Weights of a small transformer language model: vocabulary 567.
Each number is 500 + 25 x the weight over the matrix's rms, rounded and kept within 0 to 999. Layers, rows and columns count from 0. Numbers have three digits each.

# layer 4 attention query, 128x128, rms 0.204, rows 123-127, columns 0-127
525504503490511498508475498477494492514488503500464474561499471475505506541556495484480482453492524483475485525485486528525508435504521468497512518507475534527516539462480483497504485454500497518479504491499525508513523505499416530507537519548530551495512530481521534492479493511481498523536464488506498503503477494522476525561479499467501498542493533516493524540476486488500509529498
510496525501510521501515507526516516514475475492485465494486525473497463487483480522462527525484477481472514514520507510510492479478506506516522480477536548529523513567537513522501484519522505488518489458520559465513532518521531528467522458497508503446539504483543521470491515475519502505516479484464515492513516531488489486509439469533517501514483492513487530486529479494503526518470
512516529545508496503476482482483486530496502501491502494539507528482496521532470471492510487484514484502523475527471476537442526504486487544504484484488482530520524556467495488501512467537444529468497481496465509511509515503498532464522529524517525501491526525465544436465531469471469484525503455476507518523521502518495498488484480526506500525546489510484435467515504504492475501474
494509521506482496462531495519497505550482484498511515507511481522491510479522475503483494497464506456515504523516497484525531457515489500502502496476510506496548487545469538501506496500494475530511440497499492514515517499530505524514486544508463502473496542536509501473515511494513519498560489487484541503463502472480474494520510502492467514508550520500523479478503513497481520488468
543513490516488492480497516479503516499505490477455529504502511443491503537514453496479484453493514498472504526528535463498530468513482493487490509501501516467473492511471457512532503515496488488510460541484502496516479494497505513450500562527538514515488547484508515552484519484521456531499525498470487550476493536513481495507507500559487519541546499478495480507477518515483493508462
# layer 4 attention key, 128x128, rms 0.183, rows 123-127, columns 0-127
532486511487494480520506529509505485508521486471491493562464510491480498510562516525551528497470499508499515526527467503521491501491515460552491516489505482477491517518501487522502494451488489576487513486524494469504481491495496533480516458493534509528463520498507499484447413494553454491463538466492532512495476455541507509525500488519496484568486518530540501493542497543516516484516
487502503510492522500505529493497525463465485514497500508489530476503524504483494468499524501508543489504513464490490534553484466472503479518497519513478515490560491539486521533470497474513503493537525446518501494518496450498520501490500495500471472447478512512530530494491493511539452481518545483491506478475542507521508461473537500521485490498491503473449492484537494475506458481469
482423465503497477482483515478490503525473516494491535554501486468501470545533543522506506545475434486514516540525491478470467507502476463559527515485471507536512496480514496514460519480482470506525483503533485535527438447520510522479493495491531486480561494541493486494508501455484458495545480494473462481530528513460500509525535486531489467502527490516498479503523485496511478520460
528514451525503523458528498514505525486530517537442540501529479515496586492498512492461503515483477541512471521480513538465511495466480491530473492518463478501519486537464486509518504476486485536499514516512488566499492513474518479532472470457539508497496538491450489490492520488497448484519508500441490491502481473444527529466510471510517505509532509499506483493534494500518482509520
492531496492455471462513503486546498514477511510529468538499480497531556512529491537485465522495483523532515485477452469445479501519509497530443554504484492458488497514484530492548493491524478555465522494469494499505496484477480496498458517496525500535514519524481498502496494505502431495507506511492491503497507525517453493458501533488491521526502485516496505514549487525497507483479
# layer 4 attention value, 128x128, rms 0.167, rows 64-84, columns 0-127
500508479495502516538478470480474495468516503499528496485478496531481481482484486541549513521501471482528435486579517501497449490498529519462499489503508516511523510518499538522435499425511500487459511452520528491497497500471491514515486457508487518509513484487506469541471487491506500507542499462489492465511488512443564526458494497518496513487464508513498548446459467460537490510475
527513517495515538497533466499563508506521498500490498462482508524445500493451485520561517548531494492490473524470522486529505490503527474490493485503484503525531501481504514520505488525527474458506538504482574508480477504479484437514520532518473503520497492543487461423486556498507438472487541487487476474515494476519522455545527503474486510508506470455533433474498519555516481489457
521488515525504456494449503490503490494498493502532517509500504517522490419490523517556526503476449470553495513505498521480504490520553520498506506526475535505519521496507524512504487448522484489475463476523486517458463509480493510464503480490514483549496461516502512511477522495480481528464442442485494480532531488491528511454480522496523553485505470475515508529492443507497511545515
497510489520510494506505475467547495507461497482526528517532540489492517477458497462502484505521533505448566533541494524493472518489538464510457537488491491479538429508491507529518517511518510525513483503536469484523439532557502515474516569489497500516517544478485534531435555457429561483475515453439543519481455523480503479515466519513519528508486513531494485505441488475447487511519
488530504496466490518471512494447485539513498480484476472471495485508481513494520583481499578451503505559450464499459455502569537507533507435505542524512504476484541495496560528539508522487511532500507483439557522460532476506512507495513468467512473500495494506533465523535459478549441491473553523528529466452485498535476525455576499485465493475527525505477495442506499541550526508495
485478511466503504515508494516436503468483492504499470443466509524454462519461512447471477471526520493463526491488515552525468491457534445485476499499535484538533489513470499488525489503517502486550568496497451481535445497480481465525507508499437489479572545571555468438499519528539500503463496485518507516469531499497462484548476500448528444529504527523467549528463527448447525506477
475533511493502526504478493485528501501559523503522506537464476540492539471512538581554513514382477502522452502533526469479483503512494524524500496506476476497503522484479544542486485441494515491476432495497506491448535508456498567478494490519491523506507448487487481542495471480452527449572457493480503494503482517470544529482503517523482548451514507499494490478526458510529474458542
454490493512494543489514488496570497454482480515464462492456514522475485512484512502506514524523511510498535482434534498458483510489524522510497488490500491549495503490481487482514475583530503496487504465528543472526508489542497517463492505481546532517514522521504500453514495509513480504593463533423478510504484461458496437523497499465516507534516475531485474486482552518458471531522
526500520483501527511511483493500509433511517479514515463486480525489431520504496511506509485510475495476462520536544501515506452505542477505468487481507529556496487502510481545471517449481442476495492506524477485466520574493482474510485466529452522465514516527477491518474482525518485489544525427554490479521467530516526498497487491461471564498509442519486493510490495510534504474493
510503523492492528484548497528460494474485508498454461510469451518532481587522519505444486472513478501460499500476519483500547492521487497573467487465468543481485434522591437525489518477502465522504472517486478535494497484536466507512497473511525542475542519544483516526500444520542479496537520448580434475501471505588518533530509524483477485484466460500477532482478498484508529481476
455488517506493491484505483513529500496496502488518498492510505564479453532497519479539593545533487491483539478513551531564448513523477511522479489464561440541558460477517507555481504487510527499492512533531445517448415567457541500475495561496496440477523489494485460498506450515496481509511500490489477502456452587514475458529517510469520504497476457523474467534471490452505524526518
531531507475492538528476462474499483475480509477471507484491441481506464477514540461515483487513508511496459527549544525515495467455536491481523524534506541502514519503509503535522509474465502533510522536530512446512531500506454496490536518494444503453527529492544553513484469461519539499500525496490531485476450496531481507491476469488525496533513504517488533471520489459533486511493
494485481522511499501506494493530503513491485493488464495521466498565461483546514463518531496535486485538515512451499498421454513471489521512522495491532537523500495420449515484517492499493492562476458464510553511496530459512509511526509464503523476493485482458482494463507514478506501513529524488486487481507514479550488443472467479489497512485509469508485543503456500500484503550481
525517510500493485537520484499438501482502501539520485486452484441496516522459513517548460549440439507511468497557493517484471504492532522517476537524496490503517477515523478505507493454539545561515510480538465453494446519503436497476506516485535490519514511524544507563514477508488508475503457461557573503429492479513527513489477515505537498525523492510474527473522467474507564485526
512496489499526552508513494480545493509435514504482520506510442524470567505517544468498481470497500481504495474517574535459510487514501508493525466479469525526521477477497497537501526528500526479472515522560507478472521511450469515483538545522474531449512504503508530495495506509452499474519483513440510505520447527520508479534468486543513458480506535502488518525556491483493498510515
533517504483495521508485554507519489497492501503540494498510446529527481441488467506500529420487496479498460484526510525533454487488486533483499443476523508506516549552497510524475472468494515480511535508513526508513477521477513489529510525532445566494542482535497490520497501501507531506534489484496456495572491520457535484501509500479473500461483526496529476472455419480511514486482
481470481510499524471524459518511505520512510486467471496503504551500534519484532455441491472569451511518474498513472537556510505476472449503479450504443536534538481479563497475463544508498413544503525456530480555467455506488494481482476531512495476478531521494471481476482462500491454493506515405481452479556495465510482452503465511495503495476495475490488508562456487511484509551496
531493507508516508501496483510479489481504538515497513502489466509489485494490511524506484441509499450524418486543508528520477465518512517496502437509459561509549483495518464501455555466516494438474481462524509504456508530476452546509498479497489498446531482505515509531496449475481547492501488433467440445558503523479523502431480486511485492467486484490503516473506410515513483505525
535525491506495506513493477494492484503492496486529507521500496498495502467453490538500490499546518490527457534525509546542491475514534502492484514477494548475542503564505514574499511458506501493508497450505506503433487552520499477524511501524482501490540518520535484543499513489525517518444515449519544479521487506466506515455515513498500520524471494516517511478479464482500532512490
523454484529505445500515487532466512454501490528509487502510565482502538538474477460428469522550523489518554505540505559443583513475545440511448502489511569482474473562493469428461501471535457470483494505456414458511483507542450505522530499475561483530494501499511472505487519518498496514415482449551517494473521487513522527476494510553515484522481481497493554487525494485442480524518
500524495534474491466507536498543516518507498516438526562474526507583537437550502495489418532426516551505507501522463459435548471519480474508524530532489575457481572509555540453540519516499474551472477503452522506491535452554514536471500525513513529578430515468488530512457508484483475437485510525504502545458529409524476510484510496538469554491509497508501478524479514507494516511512
# layer 4 attention output (transposed), 128x128, rms 0.169, rows 64-83, columns 0-127
480516489490487511506455489526482498494464509481564503524455503530479497478508501538532508550535462496541458480554527443500488476481522553465527503494522511493467494560522554556410500491492455498476481510512525518515471485495540493526528528496519513504490481523517453511470494500527474462521504513466522479548465548453534457485486469521498531512525481520525536452474502494523474491496
551463561437527522503508444490522533498491532503527528504493520495486469490457512518510503532475476446497522485448501499502499497533485449490521458503497491519500512476473531521482528520500455482500535480515564533491515529509481488452567496470483537489519506516484518472502536500524519431463510483502510469540512516506548498555471481507522477543500486504530490519502521535507448464526
541512510501484469477464527496511444463530457501542498536482500446470476441440503491507497479478496484506465464546497453516503466499513504505513508489485525474531518510476527589512520490552516497515497487506533501446492492511521466465470511497560496521485465509496504490501532469526503495482542498535502517524525514471514503478534486492468514467531500538521503432487482475467532511490
502522484471519486493515498488514506497480518512517409455514512462501479489483540475453490521515468483468540529531489469537505532500461467513518540552501462489510494489484432520531467519459509530545473502562517494501477558545505548476571532531515475497492511475485520553496460461517497469519544517529561517455477512487532464475491504535462498520487565526488466453504446490462509452494
475503504532442500523467456494484502507509503494512573502491525536484500451514490540501473513508530576549505513459503485513520510511510500477481515514537530500471466465513548490536489497486508483496491544453495492530554482487508460509509520466499522537505511479473479508562553526570495502495485497492507505465510478520475543487521474473513472472513486496522529486460481487515457545527
494500521421513474512523491525480510499462471494480490482498500537572466534506514504480483537539522486426491540488517544550436516435504515520471503498436522520487488497464482510490455540505505513537559481485497527488456470515475480490520499492508522477496523568529507472476542501537472481502466470482492545475496498511457492563482558505525485526499519497435471535505523516441498481475
479509519506502487480491488472491505502496530477516563499459491483511536515509515529536504506480496542523485445533515459459499490519486526495525479538547500522519479510494566530455524495552544496467466543472505562486507508478547507493499510495513507499505481527498478539518491499513516480539516523509461488523458535480527519440509476484482536489459525504466505445523495489526464509517
544474487516516538507486496493468497491474470537505523457543515484487515427503536492510512485471509501450528502475520488514538535479421478506480459507449464552455471495500527473484503531470503507487465457519507466525498508520544501454481499494536526492533460485473470442512525498433504518479478517531514476454492469483512451519458491514508491507459460514473474555513509524484464482476
494480514435473569501450499470510535510495514512517487497451454524522456502487512463505450470532469480526462452507477481530521457514538515500465475516485523547502457513504543517489519477521426452451466503504518499510463506468462477496501502542475517479491529528465438507457474518538464523481535517544515452511534515500506440513487513493505536474479458517459487477578533471553533524536
454469480499456531488561514530528508510474537498470473551553509545545528538478466491439466496541508471525481474530518537481555536522483522555423475497484514495519447516561495517488505449487490505493520482506483529513502478451490464457539486491470543508561526497473518508542492526545472546536473502529465433469479530529512536504505586550462503536487454462429538446511514471485518485494
472521491526494515527483495499521515489505530529538497516495510524537479509487543470512562495482481490445525511528525455561465528572537480488488502484467479569500499510489491547494476514516551556501524497506486543490454535497493482432458534446513507459481561492466468526476478522528499519536514489484515471470503529477489488486510541465509527482493496530513482467508488494486507528472
470513501504452486530476515491475489504505458470489492505503474501524411504507539466496439507501506561524503535495490519468501506450516540506528559544516484471523510508529500506512518480525473557473473502514518509527470467468502524538523532576456514450519562546503471504464543537534476521523489509474510487515464513533488506474486471536498504507507532570448507502457481497555486521571
493527481522565479529510507511561481482504476480524510479533498488498495480472493466545545506533424461516476553460520470466556506500520499502466476484489502513491524477511497500489498517473521571476484469488531462525477465500509445494540512506483477493462482466466495436460498478503514502497522492504527521497451493493465500500499518506506536508523490513468476476471495495548488543479
500479487522445482498475501537472490513480477489511497520473499564460482544460542585549513565480455579509465463540509509523491545470476529528451544519520485474509471571524510544522502511566534505500524516526534444484505479482478519537543489456585506525526498497482448460549499494560461438532536477505518543520514494518470462517418525504520526501502565529486525508544471465544547490518
495522510491519532502534541511504487483467492496468481512517511538469481545499531476523448491472503507450513520534496513456515513511504502491491517514442491471520512491500482497458534483477511540478455493474504540470493504536522517513515498549451494441450488494473496490507487522502473482561479470488522495565482483507517508484484527471500533506490498561498477524477451489530515477544
481461482452509545478496530512571522482475503461511499497472496496537518474483509511497481495480528520501483481540512493511471492475495490522540456463496488523503543498486493517464522475488445480490530500469498566519517530475497475539541528531504515515537472536472499519456473499516544507496507515436472529561521560475504487516473495482460474509503513499500527500439521487541476538531
538503505496490481497509478510496520495518541505506503537481469489521478514475520520488493466506447482482499532568474528523501533510558490509449413530449503517529485488564500508523464529520456523501524456489516484504500480491508489466512537494504479483518529476468524503502459475509457478494529459460506449536474514461491522481491528506487544517496494494562480484526486536467483515526
525517484506501486501490546518484511488491516507478513554488498507454527478501499495446459472531491524532479452558482522510536482508488530491511502514493531518524543524525540576457507458522469490503501519496501555478521470461535504496506529539534471470498488514507473478498479503537485492475503537499496484600492556491497487472505464493470558516504459522484556477492468516500461505521
481556491488474545460460506497504479451481496420503509498461523501460472494494530490490506528533550512525472481527519510561548488504457509482532503458575503472549499569505482535518448486520449519497474549496448467482496501546497482490573541533489490509489541508524466521529485527545481472490516474483552522527470546485535535528540498550503522499518528501506490464471471491480538509514
496449459521531465492476531509514517492502498501490483522496516479475535516501537484423493482511461528486522468506515530516518526454486516463460527481454505450480485536491527441501543503550491478529516505500489451439485506497427530498517472471546523521456471501500521504518523508483463472483487469547541506490520497539546468481526524564482469516468482483545494510555492483429523445515